python train.py --hidden_size=256 --hidden_act="geglu" --positions="rope" --rope_fraction=1.0 --init="orth" --lr_mult_up=1.09 --schedule="wsd"
Each number is 128 + 24 x the weight over its row's rms, rounded and kept within 0 to 255. Layers, rows and columns count from 0. Numbers have three digits each. The size before them is the row's rms in percent of the matrix's.

# down: layer 13 MLP down (transposed), 512x256, rms 0.0513, rows 13-47, columns 0-127
# gate: layer 13 MLP gate, 512x256, rms 0.0512, rows 14-48, columns 0-127
# up: layer 13 MLP up, 512x256, rms 0.0514, rows 14-48, columns 0-127
down13 097:130124106189089117090115109130119130131130105125152119122159101126139129151133170151110115118119159158164124109090095134137128084145127171163147101128124155127079095142094141097116144142164114152126133110122133138115154123126186117129118138113119139150167096113156097178123151149072093106097171120150133159139124157096099151145135115126141100140119110148130135108137086146135144100105
gate14 098:122103107119165083136135121168142093158103115098064186121131076101143120137121195165156170127140097132153105130100143132117154106124128177124121178084149136174132141145142127104113108115104130099177183104125136140097161128108114159165129099141130136129139147106152123132120131107105182151121139138095124094121112143128093145113102153110153139147109154122132140145117152116118119117139
up14 104:105131114098101084181153136096109145106109110136161107138098093134124139132150085109115138162147140169115161120143140098150127132145157097138086124121105150124148103105162144172115095116137146182075126143128113136116089152160101152142108113120129115140128142145146146110146119178154113139142147128142101146139180119131121112111145126123127128136092184137095125090116107109143168146121
down14 102:165144118123105151107101098113109135113142112132131167174171110134122118115145104164169145097185096084163141139114129134133115147114150157120147119148140113092118151096132129089124135134146130084109098146138110143124117123113150094158135157107122096117135145128165153106096139129102110123155155107155111108136083151122168103125071149120113162149144119118115148143134098132159121138102
gate15 100:121105160075153117117146151130106120138136137136110105183121092133133151097118156115134141101086127157127197143137106120129100129143092137182151148163099118144113108086118101120111166145133142129138164164096162132118115147139163136163121119163144112147107157099107127165109155088154139115134125133107146125132146157165074131122087186137117158111124097088122122144162119114135177115121
up15 098:103140143121119112092114135114133129088124103113123089122112135140141133139105113132103128110135122141142130128128145123145133090171141123084130145134137155132125136113123083118104116075123160102146099118114177135170139132139126121101146138157134132110155106133082152107106100141097093161117137145127152164133116129130115136155141100142160166128091137144131089089092160088113172098093
down15 102:149129140128139111088135133112082111131136180116128104161137125178098089119064117103113136152131126094137139118106125114126155076140096113121146127157122116120098157109095140118151129169130127147136150153131146139145138173136152117119104077122102138153096107108085126140118112147180176103135099089127124172101151168151087090136099142089118130122157075126160126139140083145118152122113
gate16 096:135117164139134196149132182067147151139127170148143127128125125120115114139157144166130139114183093119108136141163082130135186117093103103146103104098131184137112106138155136118148130149149120131112117132119096154106093125151117093125182133143167161140112120136093145118113118113112107132128118135140155094129118122170122089134148132146125141133147146149165136089130188113125133170134
up16 102:121117139183119115127083122132118078147136127116127116140176129120134109134104135162110139111100103104097149129130128177116102143174152133125131129107132107130124106165186154133124154174170124095161104130159127154086104130117072151107117103114130102126111114152137153127112089111116132092088127136132128146124116143128086108172113113138126125092106060099138152135114142096143139122160
down16 097:101114121122109087141110075125125179139152101100138130150104124119162174124126136127122132136139119215086127097117116108118110142137165149125127140128106126169138164119163118124098107145178099164125103133160141119127122090070170115126110111143137149125117137118142080128161117113148147129077141116122057134144135114103144185110139118106164150119134148095127107131158113115101103072112
gate17 104:127138117119123119154136113081109125127121142152108098069131095102080087147143094115096180125118121135124111114168132130147106133145115145112147135106108108142101093100100123187142149108126112088164093106115155093104136169157123143108123114152135118134121114195130078108128120138117133132101145079118136114107128092136119170198132159153117113150120108061139161123127092106106131179130
up17 105:119129165121141147109158138138145165145131091097165168098151109160177167125122142143142094113131160175129147142149119148132113160146094136116144126130124153149149167080156097144112119116108118122080132144132087122121142118159141132084118140155135108141141164128128175156148171143085137137084136142161108103114189120114124128112149144120154092153126148108096154147132141128119120116116
down17 100:180104116129098116116113125104145117128144100171087129158140108105080109121157122107121124119158135112148130157123146083108124132114148111160088096155099147119163145144105094123116112162118119162125151099133128091126147131072148124114140102086123146163142131086098076100097124142134107167172132131130132096184169121157180134130127160123103120119124105158148099090122111149142157123140
gate18 102:126131104147132114133181115116153129144138107097136085115099081110106089105123134148126160140135091145140106075117109088143134135120108176103144144122128094162131111201132135088097113106114128096166108159165148069118124100177153131109118143161089111145110110131125120124107155093108127122156117141159126143129126178113096144140142117099107126121131141158085121175148119146135113111144
up18 103:181134127141110127173126153134118140145172106163114108177109144147120141123111085189151170168155156164133107139131109096159104128168106118147150159116121116184142131111119143145151116140115143087091113168117147125123113062106148155137127162125120083084172118089105156122154112117180121142126124112103149102111122134131139094131148123155146119139120128108125106119097115143108133171119
down18 104:130150133091135157110123104119104127122177145139131134103147136110097155116135125144126092141129113107160118082125138131137128116121148151114134174115096125117137104159108114122117147107057129116144145073137096159075126116101170131108156112160110152123102101101116114131113127156093158120134143127150150152106138120121101106092145136111103139127077093136141146133135138125119083103177
gate19 100:122140135187124149147156120177127132092130097150106129135158139181145156057137094092095125151135114098102161131150107146124141108105126145133139084108176141092123112152134110175131128100175156141140090144116156139137062192128111166128137082086144127147173144096182097116082146169134108098139120115119100155128127113121161133148120113174133105133128127122116112131158081124137119113131
up19 103:167087096140159174159134155181111142105145137139114082124120161134093102123121102154141120134098170116083139179112083135094116125096123135069158082113136127067099105107108140175156136099135089149154092137073138162157136139120138151144123138101140148121128103167144134116121131115127104128170166141177156113132159127158160141132113120097102144131121150149120156150130130136139156118144
down19 104:125118106106106120111133145136097129129118156141142126084140135104140120116121133101090125166111131135093128097123126094163165101124139133113127094132126082073130109159141147175099072144124135104127089146111105173184148101155104118154130175120117108098128082159126100137118115164165109142128175140131150116125111137106102121102139155102163105143128160157136154144121206127138105137145
gate20 101:135133122139136133127121137135103130120117119122134087081125157152096124092109124141132102120169097177114123137112137135101151153100150095127121165092154162127128112149140117120124149079098126158132111158094114129133115120115160083159142140152147146121116083088084129107147103118147091106129132133159145129141096137151129165103099137076139096132150129109143141094164087163159110155141
up20 100:090121156122146151128146141099137135124152173106148150126171059165148106094127143113131086163168130117121164121101137176107173102111183111119129120118146084138102126135157129105092104136100107125131118141079133108149132129123155127141148130108114119183129139104096131140132128153144095131123134116126126166144141105158135081144143096144154111140146102125150106125160136144095124150157
down20 113:116135133191112142086118125117114138120139148154150159131203134134148120119112130150182128145099139088107129155155097089123113167131108145135121141144118141088143118116108173138141139120113147170192134158149136122132096129124113120106101147115106102152141150197099138149111127124127118124147176103126171133120125132124119115127159106108143146143171102094145090148125127116178145118147
gate21 102:081121133112137124106164197152133137132107147144084132111151109077134100096118106132146099093124110102102154107148146118127122153146125160144166114145129112123121125164120140155108097098144158112117077125100167150171152100168079131111155084119104161112142133148119121101109130168104113121099136148110128120142156126091127165088062177098180131153131154133152131138126144143164129116129
up21 104:128089112127129129138133096093109150124141073145127114088134094075091118111110157127114093123161101105143112154140093089112157112120116103184114130135132123100144133134122152152118119138140118127112130162147155125091135126134137128156094067121184127155133115149134092171150116138135111142140133111166185095129118153100116104154100105128143138115124133115129115133144134153154111147115
down21 104:115114152060144124171112163125112081148122151121067150118153158107124111152103123081153162162111145136133143176126142101105128117110087122133115155105170135118183052151119115113119121151154161163083117143153131114137136114144126089133128136109109128135131141121140100145125140139117143152091125130133135165151146152092117135152137142164120130108128127135139152167106155141167148105151
gate22 101:112146164142072106124157061159143121120154115146160125114164103093120127103101107143154159112157102101094115137141025100103176091099141097124150108101082119163136127100125129147117135143119159160082133165125128124133122116148138099100108126101140138127176157122133171116137136140150099139135081152124099126107125131164135131135126105126118118126148129157138174141122106157109113116108
up22 100:148125099121163097159172141139166149110150130112141130131142107164110122197166106138153159109137137127105149160155125118140097114147135147130137150133129138101161181133117134128156084153087109138134132121132147099131156101177126118141123142066150140179155098117155107135068118117156108125138122109122138140123132136109087101138089143123138128132148143083120162152119113133127154156152
down22 106:133183117172128116116110123094107111124144117150108087138150120141174129095105148113096130111121111147110127136156121115132111115119158143107118118156149149173080105141132121095113128121128150139115130144093121149111180164118121096127136149211143092101172146127151152107146116142149144111137109143108131095089172133136121087123139114133126123141108160150114112114115148157128130119112
gate23 101:142143117134151133147129136125128080117155119090134133115138136109130124088156083116144144102105166125116125127148149176147170132109124095149173111114154090178133130121097084109146159103147115115088107169125130119120129091115153165106139104114131137151131127130083171140154148124123141163114121140115116150161079115133140145134090117140150153130136157139091146092108113084158100146166
up23 107:103147118156142158137114130139118108113142120087129098105102122118096170147090141096123186169139145102133135149119141169124170143104135153114090159118112136145133082172106131105133139120133151101059111166104147141168097159142105149151144165152170172102144152108126148130126119157171099120120114127119138129122104124119160135177133110116104126112157144157140122121136119121124121144132
down23 104:174097134129103175112103102103116131141109152123125119144150168135138141157124106132134131114133129091117127138130136103132121126130088155077093121138112162104150136138145125107102112149125156115145151090182163115154123064148088149094091141118127096108183087136146182128116155147106109100113141098117124157183107131123110128096100116089162172132122140166117117131147098137142156091135
gate24 094:147123108122163148147105154125089094123154151127146142145139107113161148143147106143142178169102134121134136135123094147127113110147113122097145090114133156147140123138090092119147133180175148201132080132122136127128149138088085141131149102137174133119145157144146110114136142140119143094109171164117109122159140137137119162149086142125174120167107163124148121120097147108089127118183
up24 092:100120174160111132116141102096117149137127145167108134174146126135138113137112144149168123119140156150122115147141157120132140149145140081144117124116129132141123159175100130143117159124148121150136127130113116156123135117105108133145130147130134096116079174161132150073166117095108109111100116125116099138116106117096085129160148170116139105164134080140099114139137114136133147120092
down24 089:185146101132135119112132128127122095144138142123124144148138107117142112139123118110118170175091143167125151134139147136174102089101135147140143101111169137087100093093109165109119130137124130140103126115097122097135145108174150160099131101102150171142181141092150073163165121140086148129142136163155157131131119143157122148122138085123165104083155154137136126143097163138111120118171
gate25 094:159141134144126125135146116105108117067095118129154156102173125161109134111092148072132105123169112170130141120121093123149128132124155108166100117170109126070115125118125158166085117113136113147126144078130128106139131124076150120133161142115114147118126130130093106166126136144098112126151119148165130091136182125105115100149120144142118119131171161148165138167109099125129139147122
up25 095:104124122157120162104114164109120140171147120135101128118118137114124116139161083139113176145121170122139119078155115147115149118108137129116146089132141124131152090146138129142135155143142129127117110118148129115101133128146085115148147098109143097132150104159102134141131154148129140171132155131095142137092098151138172135117125115137104102076114136099111088123122109130104141160146
down25 094:162126146162141092122135145115153140082094143127131144177133128139117136139147154117101139105122129179120113182109156121146130128156162125158104118109124149111116138076116115141150102122155179092110101131141069158126120155117156091156103151139107109064112144143126116128120138092088138103136137142185090108127131089099131109080091110147139161158148173138121120131108115119198131097139
gate26 107:077123113105123183145177119132115168153124122121132148152166151137152110105120153121101093157149143162093108115145115117141132152086105142144089087167121127147126143116102135107063131128108117139152119095160150147149137130160093149072118103141142153102086178083119161127129109113150182116117143075139112125161125134132132156106152151163111119155101078137120132133128126110105138125141
up26 101:093145138105122104116136124111121150164108109100141096159114138137127151139094076110125096177110133133177134099125117126109093157107144157112152139122119106092098122113099085134126135188157110122129125110094128114116112113110105123097082131114073109099163113160138122109162125122166135139137122125157123138116174157112136082120074096132129162152129109094131157095101092132100120153096
down26 102:132108174142159082115160140151107151159104140139175114149152117148144134163121185150129114117136134153106124111141075143126133115165074156149106132170128131136134152112137121150143125082139074165111107113132152105151150109141095113123133098161102134129063131131156158142156133129091102141123105147165162131129131146160142164122136072118139097098140136147109130161130148128095095099129
gate27 103:116139122094102108114122139180105136116117123109154089126124116127162105119164140109149094121161142174144112105122141150170091191167131173115145146134153085105134100128133147135170123141143171148136128121115142122090130105099116112113143126087168136106145089133127121138149121163153141154139106161074140147108106120164137134073123102115144114147120112101102146148139094110096144152135
up27 098:161136128158120149136137102153129123140151166115157135175174148104148141149133130090157148115166081127115121151140181116152126127116136157146178175130136115102143107133184113169135127121124115156106090080113176127135137142094180139139109083124158136149120141161151095134173163129120131121104125136145143132134134114152143125151127099126142105144144114130100175141146161144147132144149
down27 106:109120146138084165123116160112074105141126112125145146126139133115103115133094129080139172156085101110130116088146133132102139140103095151143145184146117133169117123126083138133094113160149130134103120147144103109163125144147096142109104161159118143082108112128141159152080158123116081178126149128128101111107111108122117136152167146123173099092154107143137070098139148121113156132139
gate28 090:089158118079134145136114097152120117141126153100111127145138135109166123134134114120130108113125137084142129122141189113102162116148154140143138109168160127124143142151113133110153173134128132129117120108115063124098126159139129123132151153075144095133140098164142141088187113128127103102127127172172092162145145124106109117132130183131123122137148129131128135081144150122089152141096
up28 097:156112123162092104104114132150121122143065096137131112158150170129100123172136098085078127103153131112110166113118144157125073094171109110106114136171122173137180165150129147172117161110128130144140083161171113103101154123124119177163125089152151145117157170105146100139146142131122127118131154160159158178130125116153111132140110155082123144148120120115167137133114149122129156173151
down28 093:113140107140181149130150189115131108159149148096134129105130092136069173114154130173127124117109135147137118153090123142115148146095126120115108092104107139074041064090121121112157090126147141121080136065099148133100100110135104120089131137123125140111106119122110138128102117123152112167126130098102093061156118078098118124143144106165137094098160126091134109130133103140155093115119
gate29 099:130109126108103169123132176104132127097137120143069120120077096108146107104143171127085128115137128098113156103118160142135145162214125165090110146140117125143105116139152096140115124109152121140181123117136125129165064100093122115160108145171111078130143160104141159094087127124160143103103137124083117144109125149111128120129125131131161115149135127107088103143155134130164092147124
up29 102:123159169099113161132115128116135170131123144125142099143149103164087099155101175084113089145138109109141146121178166118133197133106149082130119138127103148147135134154105131162109169116149186151122170105141129145096156139147075153114087147121107117123140127100133134170113143112116139067143111120140154122165140161130093133141132142151120131156125115109133132094129058121117114191139
down29 104:133158165122124122094114106129169112158111146130140143165105120130133142087115138124088149190176107085084185108147117114148097150144118133128091101085144122143122122154126154162109156119135105137144141146162134182129139084108130140113146156167130113109148135106077141132134134126138149119143084128101133102101142162140100100155124127140143087095100072122109097098081131133106115118154
gate30 104:111153146106124144122145135159233133109146126101137103141129094147103095146103088104102125188113101128100154176128148126122118113141125126081148127110157124102172134120101096103113135105106139127125117128160152103118130140112101144127116141139117080128120104124155099140096168121153126161144155151129129113167100127149133170149151145174081119163143147142132114087101108169113104159126
up30 100:109090129128167171136165169135099114107147109162078092135132121121130139151074099122135084137133173144117119131095099167167090128109099128139164069123133133163105119094135116169122119139140108110139123131139136153127165130133157119142085116140124171134152164137102143122119121125173086125115138128162092122079115121106109146121139158120165128148135191099154149145141131128059132126137
down30 095:153121141132119104121151144140126139164132103124135145138144112134113177102166154136147122103142073101129100082166153142138127107125128130113104134122138124113140161078079136148143149111143134080144131153139173122122143111087087137123151162155093113140127108118144154169101128128078136127097130118101163107096117093158127124150104119128108123124130070131091096082114126114149095107092
gate31 099:118115147133169131174145116119146160157102123137176138104119095088099161141131145129139099107156130138125163150149166117127149137119108119149083098124118126133148138130158101089077134167122108128111111154098147208148064105105136149133136137119125168176144138100106143142148148111135147149117145142118106135175142141121119107089084128088094145114121090129119088137137079164111159089127
up31 099:159113107113118104176130149161089150147122091152132096130112149128113153131129153141169103140142111106107089164130108123098142133129130153121151139159139155145111095130063135119107156120125110085196149135119119117099160150095145141108118167089142116119127181102138119182110098139126097143095115150111118131088119133144097132119133118120120085113132166145130131131162139119124151123063
down31 105:144123176126125109129107135067126095124101125104140153110121139114112114124102142155137126101122125140091119141120124107119123137065130132142105139108179126061125179153116135085098138130132140149130166127102138153123147134151136100136097097100116141130135087106142163117151164110125121128143134129130157123154130155144140105104126091119120128152135107104105137153139132164122108137111
gate32 105:117105127120160124186140102112153170112093108146127158165146127128134150117130145099103142143105149139176125148135114099121135118149093107118150123172159142123127110149152126118153140182166142134109084167161176145141134080126158123125094131130125086155121148126133108116095126129103164117139122108137151090139145114150130139152125169109142133136122162212134154128146087135141147141126
up32 097:111082142126092144111113097185152083117123127125106138115117125165135179110138125095121142104129110116131145123153123107105101133141130185154164143154096129164130152145146132124120169126130155145135122102106146123110125115151100121126115140132123158104123117139179103083165151086100104126149169116124153139110177093127113184149156163150086089151131126129151117124129114125154086115105
down32 095:068171139137151157148127129152114137136184109109135151136160101107072140146164140150162131123103152129099121096099105099115139142159138114114078146132126111135137112113115127145116127115109184143081161121078120141091066134124156069085147118160120159127097115158099123102127131132113119123083130110133144113117083135116139116106099107065144092172139111122146135153134137167147134120164
gate33 096:106155164115144100131148131126106120103164110093099123167120091124111150137112145141130107162142099169108126106130122090118123136176104109112138118136159151119116177147105130108106130125138139131141106153123159105154123145119125117156116134079086116105107148149174093118166137124141102083096100142138159088113185166105119069145158073109155105101180151106132089094156115153113081129141
up33 105:128132152120147135169105085147125109115069103132078151172151109132120104106137129145089171085127137130128151122135110108148139093108124184122157130118144057105092121127133153151101136148119135093099108126130169154145126117155152115130128120207155124155115122131134099149141108127142111122150141105099087093105082124124134121122119149146133145138100155160113079159115127121083163118113
down33 109:099183094163169140111113105102166118148120139088162146119133111135127095093111145106122165110088098103168154167118143047125118156092113154147079112113117145148123134156119141133142120127152128121107096122120170160125115128139074105124141146127131123101091114135098104139137139136129123102104173136142124134115154129108133140115128142131144100131163122097146083115143113121085160122110
gate34 097:146103126148144145140125152095092119118150169113157122152128124110129121118139147172100108186144133125162087117097089108118164163132138136154105113132107169137147141181133141117103132144110109086111155123163125153123101160130102098143099135111145097176134121115177105139133115104114117122141087160165148116151179136129129105165138129086131148132137122158093095133061158169125125124169
up34 103:136156094137147143091124157144101117098172112144135137104118149152122098130144178141126148063125148132125120132126078141160139178127147095117098150157083112089114137105147141146140105146099126111105124160168099130136109149092134128119135093105131149118145154125130118122079140144150117189120119122075090145139111146101121170114117105134126115089108149129131097133097156146171127116120
down34 111:093128129140134122130165125161117149110112147112140110104131093118160102127130094128113129150114168131143134148112139099145114167153146207140143073151118149150130141125101137147161162096097144134128159133157125098175143124105101143120140141113155110140175140089110119125159121120096137113157134111132098078123155172134133110093123123132187110122105140135082125097120091123141149109150
gate35 093:116134115106095144147144164171138132128143125126182142137076132112121141140136126139144105082133123127151076121171108086122124108141128112065155159113168137143101058155094135121131169152124105110134131096179162152120149156140111101057098137133164096103150097113134111139128123150136096150139167128075126144160136100124086098146163191130144142123157120150200136102135092102138115136148
up35 094:096103125134090139061124107110083158120156114152098126168173144108134142128144083140134096107154138130135120113151167125142136155117136150155114155064176156102174103145126138142129136142100139092130102144092119149163143129121119119132112138105095161104104139127132118124085098111134120146126106160140109124105118106155139093104125162105141188095178106108129125136110094133178110134140
down35 097:124129118147115128152097171154114134110102111126141105157104119132151154086129158130117119148122147124153138134130083118142117120139153140096140093161106096172109132123150087101125161134105141089129146126167207139138111118097125122143140150157171086097169112115130143157126119133118116134131145099097125106127128116123107173134158114127147108134141101140083135137175159107117153115104
gate36 095:104108168117179121121145100124133074127085132074107152125141156172103116129080138154131106112173112114123124142130121152127114117121119162152091142132153117152161146117155159157144123108132142123162133159147152174115108144145125119128118130145135140114100108118142160168081115106132135126081121124132116142126148093138125137104136178151117155135158101171085137067138071143149119098090
up36 102:081158138130148105103127112146121098116171152105152141158179098130104138135099115168119103130129139130130100137105106136109088143125131130105149100135116135137095137123172181119134135120098134144131126124164126144109112139130118150134109119161118129191099147187171139087097140062093134131096148148126165134153125097113142095129144152131152094057157146134132132107116163127137124126093
down36 100:100090143117120118178156129085146128159122173065123145155132128147109139145148091136163153142128151126125095113105135132150122120140157144111117115090158106116154150136132127145114122151129118133149135160134172122139135122078132186088154090138167101170107157146113145144095144149108105145143092089146138097124123135119102111120111132123103145084129112120135160104153121105085109098131
gate37 107:128165172109127180108147135106119145142199141074150120115101096176101139108101099124138112179137133110149105125108189123132171110158131136145121111110106134071116126151101113158127115098134135128120135116137153132118102167155099154116127101122126137135145129127101131102113116119137103134164157160098136126125117132135130151122133118112115153133113128124056122114098144102158140133126
up37 106:145121099138164140131147102155143122090130082169113114084096119148086085109152117118134101181111154140115146127127135149133117132112132147131114112126179171151097090122182149130163120161124096127130129117107127146140165107095141119142147129110159129120126149130141136109103100126119122096127106080155138091145141140111154137123132094124103074104114107132136129101153128100119147103120
down37 101:142132111105116143109136140105115142120147108100157146109167086133065130157131165115132124134136117168109097118120131160142093107131141119120097138125120147108120083190124137111168130113165120124125151101133171122149119143131197123154119125202105093130117138129116139110137149099157137127098104153076144093076123117136135135123159110108110114078107113131150109125138163126142162165154
gate38 098:100143096105138096170099130121131117098137123106120111147130145086111092075112139155148158160167129107123124154112130092163062165161113143104133129094128116082144107150118168080120119093126118146158102090159142132155130123159171086137136091129122126123106131107118112115121133130129123143147131142110128128150136107105148148097136141121130105112105099147086085143153101163129122145141
up38 100:156173146171063161093115116147114094145117067138133123140163137096131125151134117124164148169142109170136109128126135128121133138113143145151145100111145138163110132162107134131150123100134107146101134113085127171118144114105095147104126103132115129110158151111057108138136120110111125150155102167143130088130135125100138164152113156123150112135116168108137169128125178110148108131122
down38 105:126135090119150113073178098125106132087090133131143132136101142108141136097129160149105108189135123149130148116119128123108105106114132143113136150152130159144118137116058091132152133137097139108179125094122179094092143111131111138102142135154110123160100144151142114143118140155102084126130094132147135136123178079122149124113081102131078095070101131153139113161145123093120141097134
gate39 101:147152124167127124120154111094115112143130161130116098109135094149132124117128144139125121125136130121130114107159142152125162165137095155170116126113142222174117088094106136142135128171127084164125192194115119117108138133103139148191136134147094125120133115135129110101100137143102179130087117162153101203085135137095158137064139164151137125138134148145125127117129138140147137112110
up39 101:131128115140083116144134111136138159166111103178188117109165142096097123139091103133174140144145102162113152170160120125142151166138128143149129150114127125135167132131119108149100145115135106067101119135168094165055123095100121125145136092113143122115143071126172118135124074137150154131096100114105116152149118144100137124121123143155111123121124132130114130092155135114123126097158
down39 096:164122126123152115168130104139125110158118137127084109129108099130151093121107175155067136153125167112131144131108114155101170163130134178125095118083129137105115109113097129101123164155131117113132118138151125196187102160092098153127157106143126150146158125124128129145114158141133116124107145139147088136102076107101108106140110175114115117146161092143098126114134129161129129110070
gate40 099:120116124122115143106153140110174102154152131079158115169149132123149147147084135116131102099121157140092158156147128128134132135121146103160144138093094091142164107120100141106123127081119135137149118117090117112129168120130149146100099124102107123137132098081153083125098184143096135180129116120121128111143138136114099123092105097158118118142109121170144188135069094113089121124103
up40 103:108142096100169141109095134116103127103107150110118090085121122125105126121085141152141096088091147147126130121114133109115168126063073155140116124133104177158116137130106126140124182084111075086142106128128116131119118142163088126124130128114150154128085084160173082119144112148147122151152169157135137160101116104115107134116101098102173113128153117142144180147134086112142090119141
down40 101:153101102139124152110162145134120106148115108151098149163131149121119140121163127100118089122190119091117111150120151114148070156131146148154136145127111099152127120138127109163103092120088135133092149148123117098078165146098146091140125097128111123144177120144138160133133120152094141138060134155098159106084087169120087129195138123167086148147129149111159119120146166107123144142111
gate41 091:115115138146115127118149094116138128176114140141124153148108142184140155175127138100145106115153117126116145153138131115154123131166113128138145107120171110149148090157130121130135142169077131151092075118145101137129114140109088143119129147139120101116111100140140114131137142163114143145093121123144101119104067156098129107070092128126143103107163090154141163141118124093118122131092
up41 092:148142148096105169174119103117148149070129076097116161142122084118148116092057101160109122103134121123100111108082181098132116146121102108112143121166129159141141092159099116143169106148103109154067118136164120108180163180142150116134161123104118127136172116106098113109069137116112122140164155159125166131128144105158097145114130126121156133131148122120120143082137145127118112124120
down41 088:150084143128119183098123132123118153142121099122126074150097169153117106081130135105134114094127130097133176104173094111152137125121164164148092111158135108109087123092098141144122102111116162117127110136095113150158135106107131159141133133115098143135093115109084163128142091137143110113095134161162127169130127194159157103157135103109115175105104119132132119159084117107147142104083
gate42 097:155123119135110136101138126134137106164126094126165116141090134136114095141097135115147160097103096139154094171210103124103101139117144122154142117167089114140143174153094093114112146123166141111111152132123161145112156141115087086175100117165155122180107144160163132114126121082133175129141187170110111117134139142125113104112138126155118141136120093089191107119154129138134133134158
up42 107:117142138117119163114142167112113151131115137148089138111160111142163142127036127136099177162127101125148152128141100148134117101086139131106091102161146089103087122154110143119098080170145107121093128148165118182143074128137132125147078117144144103167137137119139144115127093150109155114139085089146126128106171155152092122153071147115135117152120123137099114119156125169123127131101
down42 090:146143125136089151098119117087149112111163164144135119139119150132101128131147150104145092166105165137096129155132116153119102114185132121176105153123098150095110088149116143157152183139108166112081137130126107127162144102120121150065131126124134125132107142107099132148182133086165160084124141132109096110131084160114110143090136118101113127148100126114133157143126139099126134096127
gate43 108:147088152119094088097187134106153133119121132106160126131167134108147124113123122097156147077111100166155088130158126091118132130126132121104156154078112125106070086115122149092117095135114112109155114141147133151131123151142120133144131120143141115179161150168155118107108147079133118120106121095146100105125124086122141116120154118092161106113123096124150122109152144110134143151157
up43 110:152142145138157110161134100132132128156139128124120155102122154169115164147106116117091136149129148091153148134123084110125101110114109134132158136129163098124165138150103146145163106118121106158107114127114147068133071146099141120160116118154113131135151154098121092122141177129128095115149130131103148134116153109139101120107171077110103125163153145141118095121103148086121146107089
down43 114:133089110135114144160122095141166116141116159158105083138132101146126149098130142085092112099109138096146170161122123124129093166173150190168161149130123158102154086154100101127148167123162125139166114136088100088148118067152119159138106142095116140117126121121164118110173104118134133097129128126102157151119178132144106123123139140109095096137152115101177137140105154130136120178123
gate44 106:063164144112108138139157155160079120132135133097148075161179159108146083153100049123136155118106114147156146148139104130123132106165093140109141120168089088139134116172121121098121142156136126086148137136137123143139100119104101098124137072116122117106094144114142142156105144162124131115108144183135137140144100138130138141115096146159164126162140122150140049152100162103124121154118
up44 102:125127094129104146124129110086108185157123142091126130115117119104090172114154090134144158172120184118112114122168128140129162114089119168079113113133176126129105100191158163149115142184118125134118108122167157103113106134164138154144128094096109124129162107157119155131172152111144164152084081135180135118129154173128108119125153094122186123125104108154097112096116155106133130133136
down44 100:118140101127180117135113145118142132135138085133159120149115140128139113101192134079138177117119112130140128120127161115143128136166108115128152104158136095139124181144120109132150109112130148152114119121131093131088101135121153093134127149132121143134112148103140124146113111080151113163124137130110152145161116148144124115128129182104128093181106159110104064150138114104161162106090
gate45 096:159126112130190149117108143138132113124173147159155103111138135142141092169149127086125099138096205119134141134128080109143167094134116090136157138131153110139150141162113115151094147138131103097105146099083163145124156145117137141116097113097173129108127141109096082148110153177114129136104124121068140151131130115108154088099127135157115100154147137117143119108149134132155162155138
up45 099:136147149145123149133141151098151089112152155157105135121095138132154143139140130119107144126093102150115125135162135084126137111143104152090142127150117083149100112130120097143154130144160105121110149141127117130121085148131137131120117094150124120130123127152129118112119139127139128160106146105146168104141182127095145124141118078174121107106105121151173153141123099134139176152140
down45 100:145130107134139109154133120136133134150128107146158092106177109171153146134117129105129154137106108139172103130150123097130110120135149096120160080157091118128148121125105149084069100083091104118130110163152126079137139131141147104114119100152115152085107126167165148122147102119126104178124109120171124112116108127148122141161126099105122127127187144085142101158083130110104142092156
gate46 104:144117166146092131166085137132155133133144098133110104153079126134111087094123124143129102160166122147172151124139158137103147143101134148171101130136184121145109148168089135105125099144148113153181087167131123140124120173136145116150088101116118166146156140093124151091177108074149132160157112144125116132113143097120131094127152138162143130107127121148113111162194121119083126121122
up46 102:152135113124130157140094121088130147094137156112156109099130119101172122099161156102125145149083123113129129151138166148121099124144178136154137125125116066160142108103119131138131139161150153138128134150134136148129093129116107148122155121127143098145149165134130127135156160138118131148085143117143120173123153123138157078122130170106148206156137122136119126125140122076098149125170
down46 102:120048156149128098162132139123129100147151144157151098148108165129115096099114130095114082121148114129123140143161115103116076109154138158111135132111135104096112114113112130186112140110177126125114159121171127150109110132124110112149122167114148114108124107112143129148160161122095202153107157122066125147116144116143118133123115152103132129061126129140113122185167134119086133147126
gate47 107:141115166113114135123116184111103129139136123154121151116120117126123083125140157167155077140123123148119123074121106102131128107126090111120121112142127100099118127118080164135109183152119145113154077136095132141135133134109141161142113099087114158188140144134104133147114104105119141125176112111127138134137105106140115099168059091127143125117116104078155168102139139184138087144160
up47 098:150118147083161103120116139119140116133138141108152131135149083147080141150136109130116113125134116124123127138141124123096134108164086109095130115186156117141099136142136142104100127102114118099135105135141122120184096141137138127153079111152149129123127098130158140120086128137147159110112161095121131109139161128158157141116143137112145142111125112112154135119113105144110112132093
down47 105:091105134116080137127164154110129112101157097092119166132080112077122097145146138171116143157119107118143134144106096142101143130123126143061164124183134110102162072161153104120120126128135169117132108140151142151139093119151160125100158189091130136128099109083091121122130125114102123146136146116105106118110108132158156140159131138118116165187161140101124108156121188145158118130129
gate48 101:155112123146149112186132114134101101173140134113121107163093142097130143096154121124149117121115126120142138099134102120121153114125071153096073148143169178138159119079119161149152104132152127129143100187152166152157129115150123148134101149160138144104133112151155171122135112168085101114099154138083135131147109077126120129093144099128128165115137093112132130103136160152124118107117
up48 097:119113131142115085096140139091154143089130147168138093138119143119130090119145148081125130192101138119107123139114132147090151157108103103127122153102188156148176093080151118145125156103128096109121152177157075143139086134145131173126163128131108159096120106093148183124130131124122095122101137118110121145111137140086145086114129142148109127166126094146122107139131113137103120111117